Weights of a small GPT-style language model, trained from scratch on English Wikipedia.
Size: 15 layers, width 128, 2 heads of 64, MLP 512 tanh GELU.
Training: a variant of Adam for these matrices, 9424 steps.
Each number is 50 + 10 x the weight over the matrix's rms, rounded and kept within 0 to 99. Layers, rows and columns count from 0.

# k: layer 5 attention key, 128x128, rms 0.0869, rows 46-63, columns 64-127
# q: layer 5 attention query, 128x128, rms 0.091, rows 47-63, columns 64-127
# v: layer 5 attention value, 128x128, rms 0.116, rows 0-6, columns 64-127
# o: layer 5 attention output (transposed), 128x128, rms 0.111, rows 0-6, columns 64-127
k46:44 58 53 43 40 39 46 73 57 49 46 57 56 54 53 37 54 49 35 63 42 70 39 47 49 57 46 54 48 60 48 59 53 51 60 37 70 48 50 55 46 58 52 51 58 42 58 48 52 57 45 53 67 77 66 61 41 42 42 31 53 61 58 42
q47:42 52 59 72 35 51 49 41 59 38 47 31 40 35 52 52 47 56 61 35 57 42 33 60 51 44 58 41 73 44 42 43 64 31 52 44 30 28 79 27 58 44 60 59 65 58 43 45 50 54 58 56 43 63 52 76 27 46 43 35 45 45 65 51
k47:41 42 44 65 50 71 55 25 38 56 52 62 56 42 44 45 42 57 65 55 57 30 55 48 55 54 55 38 57 55 65 18 59 42 56 63 32 50 41 64 47 57 75 45 45 47 55 42 67 48 45 45 29 29 38 32 56 52 53 64 47 61 51 56
q48:42 38 45 56 58 49 57 61 49 53 41 45 51 61 49 46 57 42 46 38 63 42 44 44 57 49 39 45 57 61 38 62 41 42 60 45 42 33 65 45 50 55 60 51 51 55 49 50 46 48 51 40 48 59 55 53 58 56 40 58 46 38 30 55
k48:53 61 53 40 43 37 54 68 61 54 52 59 53 52 59 50 59 51 37 47 44 71 45 47 41 56 46 57 49 41 47 74 51 51 47 42 45 53 50 50 42 55 35 46 51 45 40 48 37 50 53 51 67 67 67 58 34 36 54 34 47 54 53 46
q49:46 43 30 49 36 53 45 38 51 46 50 42 34 42 44 65 46 60 60 35 49 65 40 54 56 53 44 54 57 44 67 43 63 46 37 52 50 68 45 48 56 51 53 69 70 53 49 61 52 53 50 46 44 52 41 65 53 36 52 56 57 71 59 65
k49:40 42 49 53 60 64 52 48 45 54 59 62 48 54 44 30 45 51 53 68 50 41 63 52 49 47 62 42 53 63 54 30 59 53 62 50 49 44 43 56 64 63 61 35 32 49 61 42 53 41 48 45 37 48 43 35 59 65 38 60 48 51 50 59
q50:54 65 49 56 52 32 45 39 47 37 51 43 63 37 52 32 52 53 59 51 65 39 45 64 49 44 64 51 33 54 47 55 53 59 62 65 36 46 60 49 39 51 59 47 40 53 55 60 52 57 51 69 41 32 44 38 62 48 58 46 51 51 38 37
k50:33 46 47 53 58 56 55 39 55 50 45 46 37 42 45 50 45 50 50 60 63 43 47 50 64 49 54 59 50 78 51 35 51 49 39 61 57 47 43 52 48 64 51 40 38 50 43 59 56 52 71 56 60 58 51 47 49 44 57 46 55 60 43 56
q51:63 55 57 38 52 44 46 52 55 32 45 37 50 31 35 47 32 47 51 53 57 45 38 49 44 33 54 53 28 60 41 53 43 58 61 62 49 61 66 41 53 52 48 61 38 68 58 54 50 69 54 72 53 49 50 40 62 39 53 28 47 38 51 44
k51:57 83 38 50 51 54 34 32 64 52 44 39 53 37 46 55 41 62 62 35 55 53 55 48 52 60 41 35 30 48 51 51 54 73 34 68 52 52 62 33 51 51 56 53 54 41 60 48 75 57 50 53 41 61 47 57 53 55 55 18 54 59 50 76
q52:59 51 58 55 57 45 49 51 60 55 50 45 48 50 32 48 49 40 51 56 50 39 51 43 45 38 64 64 50 67 41 53 47 61 49 64 54 34 48 29 66 34 47 38 47 47 55 61 56 48 46 62 47 48 42 42 66 49 64 56 45 43 37 34
k52:45 47 51 39 55 43 50 67 50 61 36 54 46 60 53 52 53 49 28 59 40 73 42 50 57 55 50 52 43 57 44 65 42 65 46 46 59 49 46 53 43 47 36 54 49 52 49 52 46 51 59 52 71 67 62 67 46 49 52 34 56 54 46 52
q53:46 65 46 45 50 43 50 49 52 43 38 31 43 35 42 43 51 41 49 51 54 45 58 65 56 60 62 52 35 56 59 50 64 69 61 49 54 57 71 49 56 34 52 58 43 70 58 40 56 61 45 59 52 44 56 50 43 54 52 46 41 36 55 58
k53:39 43 52 64 55 66 57 35 47 49 52 47 48 37 52 39 24 77 65 58 68 42 43 35 41 59 52 40 46 65 45 18 53 50 58 67 42 49 40 58 53 56 70 54 42 52 49 33 58 56 57 49 44 43 44 45 59 58 49 45 59 60 49 56
q54:61 68 47 39 46 43 45 61 56 35 41 47 57 43 53 59 50 51 46 40 18 66 43 53 45 36 38 60 45 52 55 58 51 62 50 50 65 68 43 45 54 43 44 65 60 55 38 53 50 55 53 56 62 56 53 58 47 55 57 42 47 51 72 65
k54:69 51 46 59 49 57 50 24 50 47 55 44 47 35 44 53 43 54 73 42 58 34 59 54 46 50 45 27 47 43 63 28 56 50 57 59 39 45 56 51 61 48 63 61 51 56 53 39 67 41 31 45 21 27 39 31 61 59 46 50 43 52 55 55
q55:43 41 41 49 53 64 48 45 65 34 48 42 59 48 45 34 49 48 41 37 44 46 66 52 45 50 45 47 52 52 45 61 48 38 48 60 59 36 50 38 62 54 48 55 63 46 34 49 40 45 46 29 45 57 47 62 40 63 43 56 46 52 48 46
k55:34 48 54 56 44 44 61 52 43 49 43 60 46 56 46 52 51 55 38 64 48 65 37 46 64 54 56 71 46 53 45 51 41 47 53 43 45 47 42 63 44 49 61 45 40 36 36 53 44 53 53 59 43 41 50 53 47 49 47 46 51 48 62 47
q56:40 49 52 40 56 42 44 63 37 52 37 48 46 66 59 62 44 56 48 57 54 50 35 48 45 41 57 43 39 54 48 50 38 69 51 40 46 45 36 49 40 57 48 37 43 59 58 47 52 62 67 56 60 57 78 41 49 45 43 40 31 48 41 71
k56:67 59 46 37 42 40 39 72 71 53 44 47 57 57 53 45 61 49 40 52 51 72 49 51 36 44 40 55 46 39 39 84 55 52 49 51 56 55 55 36 51 36 35 54 53 56 46 51 37 52 45 49 67 70 64 58 47 48 49 30 48 48 57 46
q57:42 40 39 56 52 39 52 42 49 59 45 58 45 51 51 65 48 44 37 54 55 36 64 49 47 62 57 48 45 39 48 40 58 66 44 50 56 42 47 50 41 64 52 38 46 49 49 61 58 43 45 32 45 41 48 43 65 52 62 69 63 62 12 52
k57:47 45 61 34 50 46 54 82 51 52 45 59 47 62 50 47 52 43 39 61 42 71 41 50 56 50 50 66 54 61 41 62 43 51 49 37 65 53 48 59 43 55 38 47 48 53 52 52 40 50 63 56 75 77 67 67 43 47 45 40 46 37 52 34
q58:58 80 51 41 55 35 43 63 58 52 53 47 70 49 65 51 60 40 49 34 41 68 53 61 61 37 37 54 44 34 69 66 50 61 33 48 65 49 65 56 28 66 46 68 57 52 45 43 38 40 48 62 56 44 55 56 57 39 42 47 57 67 47 61
k58:63 46 51 64 48 56 55 18 46 38 54 44 45 33 51 45 42 48 72 39 64 20 55 49 46 51 55 35 60 50 62 29 50 54 49 57 36 60 54 49 53 43 69 46 52 46 54 46 63 50 49 41 19 28 45 35 48 51 51 62 49 54 46 47
q59:42 50 33 56 47 53 56 47 47 22 30 40 63 46 59 74 66 59 53 61 44 47 31 36 60 46 54 56 48 59 35 49 51 40 37 51 42 55 46 59 28 43 53 60 54 40 44 60 48 59 66 51 47 49 47 59 53 32 62 46 66 57 66 40
k59:50 56 56 34 40 40 36 54 43 66 64 64 50 48 48 37 74 51 53 44 56 65 59 53 43 46 49 52 60 54 61 49 56 34 59 33 64 43 57 58 61 64 66 38 64 37 39 62 49 50 38 63 57 43 61 40 49 50 70 48 40 49 45 62
q60:55 64 56 50 38 43 31 47 49 47 50 33 53 45 74 59 48 66 48 31 55 48 31 55 42 33 74 39 61 30 51 59 51 48 47 50 26 41 70 36 46 47 54 67 50 59 41 44 39 52 56 49 56 52 64 65 36 48 30 30 27 41 73 65
k60:54 46 42 69 47 67 54 20 46 48 52 49 50 40 45 49 38 49 74 47 62 25 55 53 49 54 51 40 47 58 57 21 65 41 54 63 39 49 47 51 62 40 75 49 56 52 51 44 66 51 45 46 21 35 33 37 56 53 56 63 46 56 52 56
q61:46 39 57 37 38 42 47 53 36 54 49 34 67 50 45 52 63 53 52 53 26 53 37 49 44 52 51 50 55 37 56 50 67 42 51 55 48 55 58 37 63 43 55 62 66 58 51 41 51 68 37 61 64 56 49 51 56 65 36 37 45 54 70 48
k61:56 48 36 56 39 58 38 39 41 43 49 53 50 36 68 46 40 57 56 42 56 38 69 50 60 44 47 33 44 43 53 38 58 47 63 40 30 46 56 47 68 45 52 57 50 48 50 51 62 33 49 40 09 33 43 47 50 58 59 54 47 56 68 66
q62:48 45 47 27 55 31 61 67 41 68 52 63 33 73 53 46 44 23 47 64 34 64 39 42 35 60 41 78 61 39 45 74 48 83 44 47 53 59 39 57 40 44 22 59 55 69 69 47 39 53 53 60 76 82 58 56 54 49 35 34 46 49 56 44
k62:67 66 56 52 42 38 39 67 58 42 47 40 56 51 58 54 56 48 54 43 45 63 57 49 48 48 45 39 41 30 50 75 50 58 43 49 47 52 61 41 49 40 32 58 50 52 45 49 49 50 37 44 55 62 66 55 35 51 47 33 46 36 55 56
q63:44 31 49 50 40 45 56 47 46 40 35 54 59 52 51 44 49 61 46 49 53 49 41 41 56 44 57 48 66 41 35 49 58 24 57 49 35 40 38 47 57 50 60 48 57 35 40 55 42 66 44 50 45 48 55 55 60 50 35 34 46 64 59 52
k63:45 61 43 38 38 70 38 35 53 40 58 66 53 56 45 51 59 47 58 51 51 39 49 50 57 36 45 50 50 53 58 49 68 45 55 50 52 42 43 38 65 51 54 49 57 56 41 59 41 37 47 51 26 47 52 45 47 45 59 55 43 42 59 55
v0:51 48 45 39 55 55 51 44 51 55 52 44 69 51 55 45 38 42 53 50 49 45 35 26 38 40 54 50 48 48 58 48 44 40 38 41 37 37 39 46 51 37 52 54 49 36 52 56 44 43 38 64 48 59 57 51 60 55 47 43 50 51 65 55
o0:49 51 45 54 48 39 56 57 51 51 62 49 37 64 56 36 53 47 43 57 27 53 48 54 65 50 40 62 46 55 56 52 57 59 58 35 48 56 37 60 66 49 45 51 59 65 62 70 45 49 39 57 37 46 48 46 46 48 59 55 54 55 42 39
v1:47 50 52 48 49 31 41 53 63 38 58 27 24 54 60 59 50 44 48 54 53 47 52 51 58 66 50 35 41 51 38 57 49 37 36 26 52 63 51 48 50 75 58 65 51 53 71 48 46 38 66 31 55 44 33 64 56 56 49 58 54 37 46 57
o1:45 38 58 49 42 67 37 53 41 66 40 53 78 44 59 58 56 48 63 48 59 45 52 41 55 51 34 57 54 28 48 53 43 46 48 65 46 47 55 44 28 40 42 47 53 33 48 42 51 50 41 69 54 36 55 49 54 66 50 46 58 47 58 60
v2:52 52 54 52 56 40 42 45 61 49 61 52 45 58 59 56 51 50 52 37 49 58 44 43 41 53 39 60 35 59 52 59 38 70 57 41 55 64 48 42 35 62 54 60 59 37 71 60 43 61 47 26 53 50 29 64 54 55 45 48 61 41 46 57
o2:48 39 36 48 59 53 38 55 37 42 52 49 61 34 53 56 63 59 44 61 40 41 53 45 54 43 60 46 54 42 40 50 43 24 56 65 44 49 60 43 41 45 45 51 33 45 18 43 63 63 40 59 57 45 46 37 53 65 68 55 48 46 62 49
v3:55 47 63 49 55 53 41 51 45 48 52 56 57 46 40 39 50 47 62 42 54 46 57 38 43 20 45 61 51 56 67 50 43 50 61 54 50 48 45 51 46 51 40 41 51 41 47 57 46 63 49 56 52 52 50 43 46 57 42 40 52 37 61 66
o3:51 44 35 55 40 46 54 58 47 51 56 51 31 50 54 54 50 52 33 58 33 54 54 54 41 50 60 50 47 61 41 45 54 42 51 48 59 58 48 59 70 43 41 55 48 50 39 62 60 53 48 44 40 61 49 52 43 53 67 67 51 51 64 37
v4:45 41 45 53 50 49 50 51 61 49 49 49 34 50 64 57 44 54 55 57 44 51 32 50 59 55 61 47 44 50 45 45 63 47 30 46 40 45 48 50 53 47 60 67 36 54 57 61 42 44 45 43 48 56 47 63 44 55 36 49 47 61 42 62
o4:50 41 53 54 57 50 37 50 56 47 52 54 62 58 38 63 63 32 59 48 55 48 50 47 59 49 47 47 49 54 50 59 42 44 50 53 43 52 46 50 26 64 65 35 65 43 55 34 46 48 58 58 46 54 50 35 57 53 64 63 45 58 44 57
v5:50 62 62 48 47 37 41 48 57 58 49 49 62 52 47 38 41 55 65 59 39 46 60 23 33 14 58 53 67 59 65 44 50 44 31 22 42 60 49 57 22 56 45 36 49 34 31 41 40 43 53 42 52 52 44 53 57 43 33 38 31 31 53 50
o5:52 26 44 79 43 54 51 64 48 59 59 59 40 51 42 48 60 50 40 69 37 49 64 37 56 62 61 50 46 53 45 57 49 58 44 63 68 52 50 49 62 43 50 53 53 43 49 61 52 64 46 58 48 66 44 41 42 39 64 72 77 55 41 40
v6:42 51 48 56 38 48 61 50 52 57 38 57 45 54 21 78 76 39 55 55 36 50 58 95 46 83 66 52 35 40 49 49 54 47 37 70 60 45 56 45 43 44 50 31 54 72 37 41 49 58 53 48 45 47 59 39 47 30 61 49 43 49 38 47
o6:47 55 54 52 55 50 40 43 65 39 50 57 55 40 36 43 39 58 55 43 76 57 44 39 70 53 56 44 47 46 47 57 50 52 50 53 49 48 50 65 38 60 51 45 59 39 72 51 42 57 69 37 64 48 41 55 54 46 47 38 56 46 44 55